Weights of a small transformer language model.
Architecture: LayerNorm before each block, biases, untied embeddings.
Each number is 500 + 40 x the weight over its row's rms, rounded and kept within 0 to 999. Layers, rows and columns count from 0. Numbers have three digits each. The size before them is the row's rms in percent of the matrix's.

# layer 3 attention query, 640x640, rms 0.104, rows 448-511, columns 560-639
117:524460470545544505544545548441473565533494497531447541530492492557512508468572418506495500517462567462498475524462407520452477532506530564479503487531545466555479513585520521488466448507533550477480544577485538530540480589497600476431539450
118:513511484526482457459483498552463478465572490526540487534506540523475419494435458526533485477494530528462524536497502454501478519509582485463487546593563517524518435537609608530521492505478496487502493561473462499533544512497512488490475509
115:582530506483445498534456449443485491519476502530516498541544503493504540509593493485443486482458473484535553495537428512521494548446487505526516536487484592532545502516504419539455533473520516460445513523418484552442581502514572453504416466
128:503497475508490425455523476589476516474544522483513560447505526535528465518521460495517568505505562494514466555505508477489559497486464435467491525508529493499504529459508439511524520462540489526560566427414514472445524488479499489458577443
126:444469529470491478507537517459526463543513471510519470489501538432483500455514439512496473530498565507490405523528445505518514465474547495479467493527457493500499519544439487530543493493523523553568499568506509504494523418568515528540511586
114:491541503515482518447406475468563476540392505538552450507487525496488444490452425486499550431524469447516479506448528565564525471462518481465562494532483550434533501432504509491508478458535501494587474534527522508567530505473505572505518427
112:478469492443510500531519503500505436482525478443497503485507464550520486483458419576460479427551524487524486525522510539468486525609436499495514528517535462555499575506471492480483457551463478512571546528426510489475538413449514564515475496
107:438523522481464512498607572527534560556416434451547474544534487517511466550501444469506470583514564454555495510456552464534481514543491525444479495499533459495546559527508555518484492486545432530488523507493363511569494558542534435540494522
114:507567442459494474464521551584592489494415522549505491517481458403542451491476496475507553526457500488436517511493573507513440515447499494501498559566441517450481510488474495516515479498564554494624501433559472469556467541475502530540514473
111:502518501491483477466486501500563481469424497512518518500535563485422447488517584520497485500541480523529531504525492507488408508495579523460555481423483577443512555501482484485564478539500534504470499513506439552469493545476517469500491507
117:544468598523507542459475605518544538442548496462518579541482562472468408460545543491535425489519497468492542486448441497427450535489589545480497446517489579579438440511507509521466522504521575482481461556523499564474532597505516563465555494
117:508430545524519461497535511443455561563526540494546502540399529514510497553479490544553488452454533491506559535475534421496471498504513518501472433590476536575484516549508456517496545533481477478431509552507501417512522462513509539517478545
115:526484505541467553525512555437511466518466560525549491513496540464562549522560460571474483542562494507438495560456506447496527509506515466506512494472528509485477516530539479508488539522476525509622557488529471594528510506423504472455530453
121:543476494611519487487495466433479466584571398442472428501479563501499467439508462522541475475477589485494522513470566492507577513534487493486515509464502507447485557540462477553525508450474517486459458516489494558421532515522576478571470501
120:528479416514484475495442495522512542382502507532417558467502484492482539493553489490516480520511579483525543579468462526434538491563546540533503439530467534501500499432579504561511472522482556483513442543557438518435531507452464481566500453
116:391550464469528491509535531453506436441539527508510571527484471487508483489545475458537518471490541515446560493506568450521413475558562409537541511448515524491459460556457499490476510504517414435465520517519467444525508525476512475590511518
119:536542577416489517545493508452453463510482550500561501472494465501528408476490447554576534518513461501503492520564372494519487487527579493524490535507514518541518545553450452513433544495521539455493466507472495532553432513550481516462543506
113:520559500475448480535511444536492562461543493519447585540477504570520475472490484456480497457544574542492500492515514494491524527517598596532461487566501471510492492472464509508538489448517462518522512488460519441501471540505514463460526468
115:427507462515531500432497531514447495466480459537498521562440445470473507478558467498562535500513490458518540525460464525421432484571517529423554538511524455547492534507603511498492424464481503451553527498488474437514528487457537504583558492
124:522490500466469466432523492573484545495496460486428527468522608470514489430510415534497506518445494495462505471431414454454516445409558469538493525535519522522489507529572495469495426535545524393556513462570501595540475522592489501465497476
126:586479469503555513478461515538576513519519517534503491578502501501474537515520525501480545522488514526505519522583554578542492455527525516495523534470481538428506518516551534516458516490461489460553481566510478460608522460541472467461487513
105:509440473539522524508469451487544487527476492484498487520458420462515530526437505533496552438446462557541499493463446487549503462480491525469501452511534583491488533510546406517432447467496503516501480469442468492515494582474471477486506472
118:469505433466556519500537484515517477464497520425420479513461539511492530444474474487515567480454536493553615487531481518584458467578463522441471405429531490513544478529455538505539529489510480491521475458453506494495496556539488479472532492
114:494474560541518477513526540410565538519434401486477521500555510485476513546475456492468469561518466573511412531534455475474455521517490453498514505490532548482455567492536497597485505464488539543510508490477574549482465484487498413458511492
115:453447459562471496501477427432502537439540491482465545468515468491460500542525539511548477533509474505540518519481461500492507501589536505505511404495526521469510498432426533536484564474514491484515516537487543499496494531484554511562502588
118:492485394486421557481533608480524510503449494588513586467559491492525496571549503464497502544472452524516460532459524517495510513493541513524490447557555428490443445477537479529479477503503510486523546477500542516460490492577488528537481471
111:501508536507541495492488475554548438502562530554590522509523506508559602481507519543455520502485451502484511567517462496400563486512497517484501478416429544458435460516540507525527519490454535488494531385510515551463492480452531566469497447
104:445509523530549432470493602510577504490570515571409499482489485480504530528508473507554479554523506498500537460467531512465504515517555485479538499480503538500449502603459494523490511490490498480520544462496398587513455531509570458465479458
119:562524473474492437477520517562520550493489479531498409523534463459517565448506498485530519485506512477451501553545466487521506505530457465447512525485524567544495528535490475522490516455444510546482521482531477448497463544485530512521513552
117:538502485453419582482524544488490541496444504512431499431503476542471466593509520511574512598591541475465446535505491483546425495512490517519476480459495462498550558495558500466527514580429537538556498474545495492460488501493569499515542563
118:480472510547483515462530482550484521435428484551563501500533527523522408444590492498506542553466545433519503503524501487459452500532520464505444550512546522483441544502512473473549521496570524505577435518428462505498448527443506515483483434
113:522493536407466512516490542535536543521484488471482489573519472475585476558439556532516489544507532527483497541497432522520524525535522489499512474480536517527499525591546413440488482472458479530517510543493509508501565574520501483474484485
108:493580489482507555470473527489537471509471543446496472429534532581425534522557487500582475550454439514512554488570406456532547518490459452457546527512464621484554478497504486486460490550454505491483482520492498467513462406547437506544472488
112:507501425484416443558508492515525476462450446545516486505527524483529507536441481509477502541470583484515576513434516472479421523419524495426540497454535450548533573558472458507510522515510477535560493544503396447555479517509519567493546534
111:519483560484467460510532470543508528466460586504526516531607478605507568472419524581416582534487545539584521556444523454594464557473500478442510443541533482524471522445521616504518490416488491510463520548512469535484513493531543514525519579
124:529602549476421509484523478536432557418529527510497542421515517562516519538486486533477524480507477427535439498551452495575468512535456464526496556502440511511479441480437542479543531461474473445497432555552520514469535469402489479507515522
114:459505511433435468521509543587508449560562466547557488521564499538591531479456535499529521396363516440469504451537437511494482529472515513465480503447526456547465503581522521548531526530570502522502439516529475495412456582479519536510542479
114:378460530521501530521502507530425461493447497471437543527496464601491536456526463537523530533493562546499542557489504525504423518543505478521537524468464510505449445541402410477466465503505489476515504476514501437510494487483513515423508509
113:547532457511471551484519619496496464535586469582499513474470480466508525519490512555502445559498439449532482525516474511539533513519468389475508526553502469529420496465493456468459410466522502487529492516458535560457561546530510522584497475
115:598517478536493531502586540512498456510494449521448459527567527445456547473471458451411529517525494493466486553475482493600452454574500509510490450461518530460502499553489488497490483572477543480526433419504490505529447511483518530518506404
120:478541496480502456480513455475491535455542441493444503528528544574527535545539523549482504576496518560474497535525517543547486492496559493461531513461576545532514507518481457554442506491496512538528539455534504540489515533548514498459495469
109:489431534442522485569402508477498426462574498484483466504472490531480533533547474525493483444508544518508538494470479499480493514542415475428460510465529472471537494565496548503490519442536489483455502519518558524506445494597536514490515533
121:566550483509487477513467444506428530473504476533415536460475538504524542468469472499568500467522491574582466575527448504454506498437460578543496596464511451464461458464459522574563494513552518527517522491534539526526503441595543554533552681
122:599477452531495486477560553602459530470388501538519536524560584525461548439444530480492516457516500540433440529497530512529481417460414442536442532527511436568524548449483500488448523472434504493565519491624506402502488564532532509527557482
122:516442499447500516544515536507461507556515418517476514542503485503472545490465503514442514442564528498536477551478562483524482438528484502531540429477486535504554507450494504498474529540473555506510499555490489458506467588410413426465455479
109:484529519570572460438521519449484454538576574554580488460550459476518459512509488559453506501501496481464487542480465515500502527463516489525568473506532492525528509545521554502435455474540588486500496482554484550462532366465552421546527471
102:455550529536562452526482503454440467520501528505486476470517524522607526500430503482467468528469530435477464473426457533473570482478556488483506503492523494519557469489534529477541467496526433527494452515462475526534501491527524473461499465
125:518466510457472588540484501453519545544526457490441507491491508538472508453530486460532493510556439554542436494531508493509537442433506565475474455531498520548494546493521563434490514516525465463409495482508466476522504475492484497440489545
116:451545471490509516430561546516501486472529487493461511500537494449496525478513479492531510471516518438485520522446505551478416552529539483441514418500503497513486366518559498490496558481488493506539545535481395492494525556521531473534548423
107:542483475491483511532512488442471507401509559538471474440455516483469524600453509478448479505551454451525517504608449485501518508545501538432495506562479482492534568497525519514456525553543575481447476557528504513454509459546517403541451550
117:470528416488527539523501469448526586564414484485509496515462481454507493488480461466467470489522519536596493537423494499481569495507506543433549493517523493504467505505504561452509527502492550577594504522492539481552486495447517511503498541
114:447477417444553483576484534517511459526464534452498507443464444493488545526453536477527497438555546448414502482522486518492605549587452561459440518516492495599485432513557525478493470475518553504490529562582489532439542510536536505480478524
121:463524511512474570487537471528487536527549538616528475500477517536543453468517485540475475490466559456482546531541560514544511545522543520553497492525496490518521476527485495434447461472550572565530555480423477440549493535412555456494503436
112:457469500479542582486516537506497525486493477492348534508504457475431552447539501472516499509495509503552501453502486522424416468578419530479474568446491515559498510561545483479467523470560476525479476514432469490558511491443529459518469541
117:503503457492499531495577513550459553511483441469561472528538599517501508446515424461497523469586527480490458533540494463461481428470513512537479416506489485539526482507461492467507527572530546531497438560484480556526470504526435505500445475
117:484520505510442497536526506491514507407563519476465561481504531526494582470567496470510551468525459425502483529511536503467488459501528545433499479530516609522470434525424481542523548405529536534376457479487560480434485495458539479532550572
120:537408516468528516521467489520537516502467516479519480533471486499556534576493476546492469431447442457407515496517476498502483526543460530493482548506485461481515506486513503483468538481510503544475509493486488457556505490508482504536527401
116:455453561411575487542530485477471531479500520455516476543483485502456469509488450485520477517529522484508489447471393469503469494545631541452530452493543534506537466558481524464480539513495549498488450487473554519500439495420505456474480450
115:552434557509501485567493504563537449477477533534459521508504593439487389385459510453563506569452572470471527482429540481472466484491570493545453453554498512542455493493471480570525529537502527521461419500439486433488501439574454516463485504
111:554480514458510543514477487508455402538441541547492530526458504460509510493491432510431554463442486476459440538547490556501487503415504529538440474501499474538503519491432468496458570503462487418460460450503528496505507448457535507495506522
116:504467452492399470525557455473576478453478496474471520602462548482443522552498502500543508526515450528520509530574458474503453538467420526452506497492447523474560542567455519541559489500491494462586467450521477527547552500442501463493519477
112:406461514553465544513551526557510386464504560470519430508540509500489593518551517478509450498532435504501526440451519514479506473480518499479502539516471497459521525491517514512524489457518513504486451480521517501562482506457508507497493470
115:528502512440516471467421594508539471559570467465551498527514520591525477504420432533516497492546526533500508460517437437515560475516478496592565489512543488529533534483499477516510498533448491502620552501528461561556465486503460507522450512
105:466557535519518528455492529506585491536476550523478506473524510525475441490463507492444558463469514485510441517495519510463543462445399514491467434501418461523466491455514498526587522493504509484508528410486544494450549404530462465547473599
# layer 3 attention key, 640x640, rms 0.0986, rows 448-511, columns 560-639
115:493459499521502480487512569548523518495496487527436536557527516606530486458529458535494489515579551486561495505422466472587425491523474555473542459467521477520473553542561500469513510562456507555488525540487493481473509541514552522376439481
114:554479484484512504509532424565446523554523460484529496497479560513557514467459470504642499428475578518537486470551484470469525508527558521452467490510467519480529524470551460446512491484530463504626485450502467521484503494493527488533468462
111:531546413478481484558472485468510540520490532453565467512544573410531501473545501517582477534522473461454520500481481477482566544462520496430543508506484538536482537473498430558473558458521499528413496556496523467459479483489475488530467498
122:575509438560430471447560507559520471458528487463469487457428483479579498440538557488532523571495530457493493538490546518441512497498473512502552507482519493546485489450448472482531532512491535545542518506459522478460535474463465494485540500
120:445458581485434545484524525470547492539557458500461565487521413510503483510552509550499457504479501490496507525467465505537502510508578506530472485528454538551507452584497504490568503537471491545453596541463574479512493471557456510532499601
115:621456542461526445512500498529492482496506475517483497450497528504493420500489465570491506434492470519494481517439557480522426478490504509471555525571497534421456534382442533535514473516416545517505469457522534533513549552562517573521535531
110:438527587491492474588532521505429554521542525430559528542522537531515450514488456536470482469513501453551531517563530465408468521570420486518534492511557397529491536439544558411479522448558444532560533472545472505438514464473529481502543597
102:447486560583474485390547493535492519531472488481486537513502505496506579503461519539489519519485462540514478449511488513562491420605496472446451500457466527494514554501521488524515493550480444572575551499490452487540486550478527458512506435
109:490484536550468508503544517547597526508396532517528586542445574485464499483525467510558540537515477526472537535512463552549504531451553429571388546556470507524473527417522519489500462476428453507573501523454538463576543476462579534487501514
108:477387535508500463553489457486479475447442536494543486450543489502470490406438516482471478517508478506506576499445505506513499493445508487511513499492473544468576471496565454496465578547503486492504457454600515516478478586509482455574525492
115:488469528528582502431426494491560484444493492446490475470495535534501521519584466503520442483499518460506459504480452527469510559406530484413466582526465483507509516570562509544426527521431445519526434504511539496513479507573437487499493402
112:505498471543485564491439422510484463540531480500523428541502478571534499472474540491496462405502465541433586451487537454425545481442495581449483480530565501527579447566456490484486547485528482524486510534506500497458525511511531530515458560
111:520551556471443441546526441433500472511459524503498511514496482503552504505496477515468460500494494537412429478400433512458525483484446462524563535489501432500428503528504509459530516528471523515601468520574511484527518492477545508527489429
114:583579510546497465474518534458500480546584457477539500428446552483549483474521488531488503462443532469501507495438453511479488496484460486488585482486512519496523530562483488568538564458402438534597435472428434488496481475511465478538467510
116:419446408526492525511434501532573607408572496499458548485587542536431531474553510491471515528541577446511476442531481494481477504526516518535417487499454502591451503502566502547462510512497611542536444524502544502490472471459465422496471550
114:394444519493502472556537464460505476529480527485515508495470513531489448499566500532498510470558532539468512497471521496614475479536509476467482475546542456533473469530504516470445494506479458492463455512437416483510472449463544514490499468
112:480504485525504445501499432485469429482461547467535498478526484455550502608448445598500456475515455490523502541519432500469466487505531514512532572469507469514473532554424476524445519513476545437498497490557513530525410532493527569545497518
112:536491480508495467490501467472521507491462523483497447489467537510502463517498593487517504450509540500518514478500569516474522540571446566512487478489538509506460478538504532518529483451506500531466515486546534452488509537458423548534479546
110:560466479495576474449494534570478481445442555466480549478465474474529501544528452501530505510488485472513570392480435462451453501559509458506523544573488494514518540540518531514468473414510465472502555449488522471489543475435586446481505465
115:542459467475529487474477512587478492495428457450498551448553485498501505437499574481485481536529511532449532534432436471484568493439511542576543556584531474556476476481568518488493484526474479526605577448445523567500572534544470561489554492
122:554519491500543448486501557496552513564475565596474495518533494444542524511535424511416559567478516486506538408531525523583509432485580499494555515550473502539451516519526477463489478523487532462546484535519451531494540461481524534495520479
102:463478502507566480496556544476475543520494515497489542493445490496512523567490527454566397492508508512433507486459477502498484539446565468488570483496505531496560475495473539523526471504469480438512554454508491528488591473501517493509496503
115:442558497458521438469506496514473513439534496507507520522465450501444478428487358526512487505485534459530590516541537453478512524525508573426491515522449527535525451509517524521555474485480522617499440549545470477490531534551498522433466509
110:507529497472458525505487547435515564510440541455540476509548444461500558588572493524504486586445456520490477448541509571536504498462567530486495531494539510489534602571494498530488524492536550492478495468556420582470486413560557449559493582
112:527505522516495450446429451435442578509510518509500488427412507546475553495550489489505394509464568483536411477456504446578395456481488510458526516504378527474535481512408533532504525429555547541508527499491510504450478557483560478530526475
113:488531454509498474536562494494511481497524502508488541559524441516492502544521594490529518517491394464547499508433464548524509478465520464498461517456495523409504557423551517526478439477485555496540517500539484472468488523513515454482476477
108:429504513491525573566525552579454485514567478435593465486575526486530537448458487496477543448488441443425475494484434563466518454445451500514492439505539534534501440494501476421523565497559487456517477611526586525552497468465416475509469552
110:450486469481526517597451507482485492409524528510439495467491535491521515480475476517612566497526501449432514496511507483514498500533478500415493520511488496439573592528485474504477442461606464517573491531460520499531526504505505467487500483
115:647548437475508515481441536479484541547430483547590488533520490543525511505540520506485502577548490448479498508496453473511565523450415538521533462474578518497492498514555429543522515468454505446452476452423485470462481513436534557507568526
114:573497564552470554444584486504492492506419516492456527487494487456593461489511504528526517632461460472529514459556498484557510475531460464535515509519533502463487512520534437516523507497430518507485478573547472499506512542422536479482526529
108:528489449493421555502541508487510498512483464505474481461471468449509515514491499511552490511567487445495542489503483425529523524474518478480446525481492381538447525536515537428465414519485538533509488528536540517477454551496462475411546496
109:545492496571474458559406429511508540473451537493488524444477502496587517499454478535495462557510574446561528480482472522544492487468450604487522441505553518508501470518530433461484502501527501528510516533494503511512509542519518492482410482
105:537475504522463513492441509470513503377504493484487451463533483462466518421520481464541496470520444478479512459486523450488520437476490493538525504523497533509496511506478456587438479454476478439503464466517500500566467418424481486495503498
110:507429426489450493566497474554514533481467536576501463508483481537509492510500482524519549470486527546506496501464484451524527494510456544435521535563480483481479582491492451383517414466510484540482497497520485429519541566433580480515513529
108:446571503546514493477489499453521498509447471612564447549545504525490506438468494507491496485541512501524497507416519543471524511462460463439501510525533429525478447500445533504481479489494522535482507520505517456432486461500525521605542453
116:480515550493518480480493451571496566487504471511507560448517441536537534526538511443552548508475505500562520484472519430487483529529466530554450535487529531510472400456457528439485437462450498497470527620507573437507480587424405444521561575
111:480469439533517506474630535569449407517490484506573511539541508488473468507553477583457558533533452473464523563480472502449550516477465474501449495461562496520427473543493513467544485515453515577541520486474547479445378522489462513470570442
111:451486558468486450513552470480482523496540496522415529510573500569552509551607550476399506530498479482543510498513462531484490490456540553481549472427507512501515444517426505453460462548476466448484504534512549455461469436469587469494441505
108:531447497485506514535492520464416463590510518477572564445546557466499462473447471463463541573454530465579526506480525483484499465563514483504572572542483483444445447507509436428479475486486461499485469559554529567444495562522555517500495477
113:550461496523544518492564615534543452526420518480505402500471482469542554427493473499425450521492541542457460493507567509551429418549486491476519432426494456502450490476511473508469486488577508519522442480546488464485475481513485539500502476
114:470525471522437427508545504413477513444498466447489514538534571558530511549544468548456493492540508526468479530455491496509500493467449560464546534559528505500481446555500507475473527512579467497501521550444507452477429472524498503516491487
105:473498440547462471462501460469500524479494466428539463457566482482487501538458543492530494504436532542485535456554541455460491504519611496487500524517453493532501528459450575557505437512490415529448404506512503486400482380479562523547548505
114:517560502442502500476481515486506512450491514540467559418512549470483460502462457463438535574446506546527443465473522488435579470481453543475486563475446475481490577467457462527569494496462500485426512482563582567516529476572491532522544587
116:499560477532441494509502522506513520418453492558499517518556563469528487512414550559506521497497514490406487538483508470447478457496489489495428571546492519511453526518521470531487512537504498549558502494512511476494503544473549517578488548
114:572505465411452492510458550448501505469441529534446497527500555491472462503447530488519478471487450432539502538549506441551497457543481467541541435536449521478556495487533555520500491550467509509561486460445530524466532558435508464554517502
110:486524522501458491520471464480569544505491560544519481581433477543471574427470450487475483492474514449597507444396416566455585536464511539444490487519480510514494495506481501514486502518534523486496545487488540429515468511496495495503547457
099:461486475439522533541561571491523478532471502468448554467511498459401465474411473519514485463532467572538498514448496505476497512518472489573521482470534499534451447477548476457444396526498528511509539443475490587507542536465432514594486438
118:563439543518546477525521545447509520538464421499447485498521479536441502515487512524445455545472485530455515500459464538509562527475517493513458431458506450467472438506502567508544570510507499512484547503521528508444465483505457469469465565
112:419545514467493509449575559447492510514443500497454510540502538477510500531475451538540436562483546494585533481459509520548408509567535510497522517521566584431525473508537489540505476474531522508532503479517430546476520491532533475551501487
104:413505468567523443495520495390419514477456596497398545458506481581545509489492499480514485487483550498557420579503520495471581481463499511520440478488543509533545535463498428477482480503504486511468491442468501486456491430593470536512482589
113:503529415491441497536499512475584555492462593460505496502547487487558476506500512523506464523452533548510492518490579572455537503519533457518562460469484429552506489504533483521592587426501519562487464521502476558487412441438497495470560521
109:514518471503549524510392579490522516488482524519523529488519455461512602504426495467468474463399490497570543460509500447461512482544484506501483439507434509436471464518527476442472464549496587511520462532454517499468519447537494566474471527
114:536513512489464482497596476470479574574495482562528510496502562534512543497483462448485482480588549424466515534513546435535496585517559435478402516490511516541475584457508459497433486536485476488565515481497527433625519535425513481492500457
111:491473565536473435502561506474542553470489478483479479420415446497459508511492545505488428576470529533453489477560485476576509565556515506452501517519444410489525501466546573497473459585507497517444462462545498522460509468468554465483511491
111:520464489492485559481500487538516526479409456457529483452513531519480470506475480478420451522472482455382585459485506504565507505481511552515455464528453511524538470532428521496506478469516529520449477489512508484487462520541488505492459484
113:468514457549446469469506527462454448415514489475417513443530502539449536515509542508488497510520464483481537497457459462433533456528471571505564537542467521541498464525435549499513548451494471541418540444503485493471509484451507473377464588
119:452518476439504461443471489500560502486497490455482458485414512468515539506462520533435435483543516506532527527620419506494472530516507548435531477480478500516469550451466522466489490532464502476523520579493516410510469446514499480498514471
115:457513513478513468487492442483486505471477516476502425479481461458506459509474441466508441503518526512543504482566473485432494490612538516545528447527498514521513450543530506467499501519510415531421535488487551512496409531539524494475488479
112:560497529413523529525501529427543455477417502488529521464430462460559474410522588421515461498521533444490550513475564495510495528494487517576378436508477489536563526481482516451480515545496464539446457518416507446483488499504519498485491509
108:543447499554528500523468517500509501520538483562492500630544565503505536481395539489479511457442476524534475544470498498566467535467461569570445500524498447483448499432442426515515527498572504501501490481530504457473499430513497562478500518
111:489515505477479496530446529511489417588479483477432500531497515443459547463494546495500546483477501510495492518474510434548442445524436455540462533494552449416526531486483452502476514540521490538524489503554457495495473470509525497506504507
108:393476484491510477542456569528496464513506511506476518529505457507502515495519519547540555484442413459474544530491520525472483537504499529424421456501443438547446514602555491524489505453557520499506504481457483501476474499515490495479491490
111:479467510556538435464529536535576496535547517485551523461497464517444440481443489557483497528497561532519453450480491546481532432485405444524534525551534507522586465494597487453485530504475477427512570477519473542536518477460437528488498546
107:503456519492578473496483558468490467546430540523513483454519394447474540465438515449538538470529480538495450512494506528460526542459458554504488514508429498518489471518538527518529447530511529527505513535551536513545521434564483432495517530
# layer 3 attention value, 640x640, rms 0.0936, rows 448-470, columns 560-639
089:505508458452460475523543476544602502430463448466465519512454518470520531482519530547499460507450537495549505539525463560450524509481468463475491487460487607533468445536438505563500515518541517530502524461489494427410489495500505528484495495
093:548466528512624590516474562545538483510459527502510464483451474488484509431481492503450462510438506441516540485508501493505489460497529467454450417480440525539438487532525571408472502516502506447466573582552455518514527575490492584579611460
096:492484475471491506473544492510510580532515469521533448505518478450427470531469553464490506476541455540449502570544504452582386547516477509537461546469538511482422565554457485492500492545466464490566498482431440481539455411529544450566438425
090:426475495515571484502495405502463420541495495474500522492516510492496525503494480518394432480461470448505537514555412468530446455527490498516535484495542501497510486437512549463421473486519527510433426456415553533481502440549524533487488569
090:490494578468522476505551498572479529533505527550531501466516489492494542410475540429531504477449511528453520467428488547540525501462497490524506508563501427495554480514501520454553496481512589524549500473458486523525483509479521446500481523
091:519488573497531446460494453530451540451521437470500483556518497518495516515446493530519506510515536512462492551500460519546476503557489538477510457474511484539505528500492522515577477449499512463500478504527488494463494469554514486555569510
094:533524552520501435440458533492449448575520501523495453578541460515591475523473480413508550446460435517522555530512537423544552507482547525497498527493513551513469506430443537499508455522520523559483551469496471529459442504553521512514496472
092:507523572523463447521512500466519521469519489540464553489483469468464492525553441508509489485508430465504507454526492431489439528471524478491435593517570526522491543500479437437570470513514439571559509473546507591524495498486496545527474510
090:494513486528527461482500498483493521478467541504369545470416506508532442442496440490503537551558460498492453484430472510528503530522531513525482514542494493542461506484532460538473496450503528470424479532516547547474499558539504438499461500
092:448508475590583551487418527604527539544460454555526486518555525523449452425464474551518459515562468442553493455490554497478474552486557508463485391470511430478470496498514480528440498453531444546504555476486553478497461512496529524497512570
091:432498481543543494493530482476528497491520529559453542535474508459443507452572551539427487543431495483431506460476489509460476604545531508572485531489498531503426497504472430552509419480524417497470559419448542528554605470473542479454479514
090:464503533527485507492512540519420496521542470451565491548526530376504558493536489476460494458432480489523491559500517470486586434515489520533453488516522556542536516523498488526436512489534484505516500411423565456520454448518536508497498501
092:491519475455577448480330520525532517421602478496453537417475393546546475508556454529542539471480534520479537463517494528463505463555468500445479542517477540476488520511532536541435515475470491486476526501590474567527472511431493537485426514
092:517516498460586446478503572519560570602544481461583515518504509539412483464515483483496546525552479431499420514508518493487547506547521505531536561479494512437530506478531473482478429555445525532552482529565450498487530493530512456513503454
092:467454541498565484464475455523558448515475492462549488494542529529488536488569465561473503488377544486497437547418565433485478505430475451504528550566519559533502523577507463474529551491490443437496572414602422492583470505504481518401531419
090:513505444523500512480536487465484474506456554474479494491513547522471502487475514594456502484537540489520510554569507538501480435509539510533476520595496519487517501504433517492450580496397533409533468495513464425474473477463508487491546450
091:413490485484487509508385536571545452457553505539498551532474476535533470497536520546532538534552589500539517499513494528476484505521554531544472482591500482542418494517479514516545538488502397527566529476534456482458532486553533520473476560
089:418475574544516474492538451517579550467482487476583521535505518486468512512541556474463482426521511479446534524536537460502512533521485507487441511476511563512600543510480560503429519491470516468504491521514502477508535496535536510493477490
093:490545532519548516471443508513522590526522499478583484439445503489495491530495495516542524477449496574526463528501481497534455429534527482489556552514469464550471471473503465526456522522489534494494556479560526462465537487519564452420518473
096:519445553521505521516491488496489462527483482439399579532392497522462524379482547486511517489561465447574520468486487452449456465520495447511472447493489457501535458443404469595500509517487436439575459449410518518553493522479511481491545464
088:511445477489485474467457543491472540510464500554510474537468480521497419489469534489465504519579571488533481558508479459555528524533487466524493470437510458498501585520512410509568525473458424490477518467562494514456502486530456493417592531
091:443440485551453579511466537461521478485549543561531489593482529456531438510488408488513469458450521511504493420502548505553499486445498489470529535493472467541415443442555482526492435509514447491453507465498544571556466448570447534458403464
093:581454458445496533499507468459473500506581495545571454482492526505531509483509559535518456509489441474467470372588495521483479575538493505557485495528600479493578504525475470539468448461539547499498504564515519530518473512442466512507524497
# layer 3 attention output (transposed), 640x640, rms 0.0737, rows 448-469, columns 560-639
105:617543503577534505489493551477484520561498490458509520466546522490495409493547484540592552487463564576464443485475483479500497467473512515510481493485491501544488548431519530493423472510445435433515486502434446521539500490460524534517509485
108:448521499488437444452455504580499517475521517479420547514477486500486507481509527521523498513454447544484501488478382486501497540548532561518459480522513498441463507541517538522529584495490528554533500465418530558467474521559502446444458529
107:488499498442435506530453516497506409491485501537492566516543480555501499420547563530519516522496486456486437504443581474486589487469506542498440506492560522474474410517371567518540472484500594454462438483527574560477421483540444489478488551
103:579512503525489517495534518452474499443482484520339583501502575487456534506455484499508488503495525533423485459547492472538568519416508488494466446511465472448543551562564457448523500433464493493546518543577452502491494553493541570540506508
102:545480531523504519481463556535513479620502526503465569494488501475491465493525521531521472466528471480477520583574550490500523470541511514517463533534555543495502529494478568538525532469495507442559488537500527535475574458502529540590498513
101:470495543506453586496497460479423514584513489530474523575467515462493436526544502510506505519454498544460499427453574459520523491488550502558536574425484447524452416496500442446470508504573483440485507454473440453488467451506520482488477544
105:477475480501515462525473491447536463474518544514461539507461482524438503494462503584444519555533518512502482512567520446550532551531468477402470529484493495483547446497517493550539489537494509474504495564582510473511545513452517475471601545
105:560484476464521489461498505524542522434527514486456466535479507487513500473502444392411489476558539492471511531552597516469507470536507481486476483447481434542497470585522470491359495513521592508468533543530509444461530534493530530479548498
102:480459575500495499522607460549487439500501519430534523551467492519591463548550564593505493550505498502483503498522477501578466494545540530479563499445540432519495510477437461443566505475472496474481494511507411451586473520522498476410557485
105:587516496523464522521469397525495428437503525481541474480472467490514512491537495480537515502507514499541520494468393450518458409469491518522447597516525474496467492516502489470513550564572554457517474441584463536460475414469532458440458484
102:467482607485458521511481450496511549558488527444490439434578515517487486470454533491565518507568570531562509467540476477566500462448483467503488495468466590484503526516496475428499520517497537474475501581574473467488505527500437477524565524
101:519499491492495490514511560473545472511502483499495593476538639466486508489586476462496492460495508509508511511517492566468515468515479542538524526541476509530511435466513483497547529545518514471463477533532513554442491527473509462472472504
105:478528503537487514491563551467515461544416533478519511614504554477493447569442480451410445498461509454525490523574521504563491560444530477476402485488562489531539482422504499501533566526461452507475402537503536453483472496498492476469551473
107:509506510510416642551494549466501536504465467489523481495475487575557464560553498472550485515467485525494477508488491541471496510474498434483550491453536449583554490519476496475456530516476489493449435464483521449484470513514530491528511536
105:512464480464506548517482502492469552466466502481415493466416544521515455547377440550483454475546461507521508521488438517494578544539543519573478506474554490527517484460550526491484475574443513487426436559456542499470464543545506476499436527
103:458513444517502475534491533407531491445502497443531516520427505490534494552552444501515490455521471509505468502420536511556524428388516515537456491511487456421514502476549560517556502563535470457514450524470506608454494576604523452514483458
101:488484472536538502542506476434464571508458474509522459536499485444484491481546496567426490484507432509489466481463484482553487446423545488567502460538510569513522544490510477524535504523466520470479589455464568530491468451494526419554527437
099:531474519468476543501605492497463480460541595466465607448465532548481435455527549516524506481511513519570461468465468500489475487466469519561451501537562486532452445483509489484559549504442491482467570542547459535553525479509470475510481512
105:561530484466529522447525574477392503447538492432457515438597546415561488424545438529525460470509500454497490489533469475463515478498477461530487439469544509496523499519542569555445487486512589486421404485416438498448507492434500504517481456
110:568487500574471510377418494508519520535448527536533497464526518440511460491584446520502553580530501478535411524511452484471539446470523512522549596509538576505473442491550456518527514512448517496541485466501511519510538520605515482533482483
102:447528478505518559497489443490503554536470489548459501461544493588539507449493464492533509492522534516552537518447510509503490485517552447468513442554480444631552472452426495539599436431462551519437505572460494481565493477515503528551442515
102:447491457538426494504568504518446503481425513447466553541522446446447616441426501549482537535540537469583508527524510472481461462597443483522474477500513511475537536553408456542517527546506491531515544532534484487495522493497485469566446467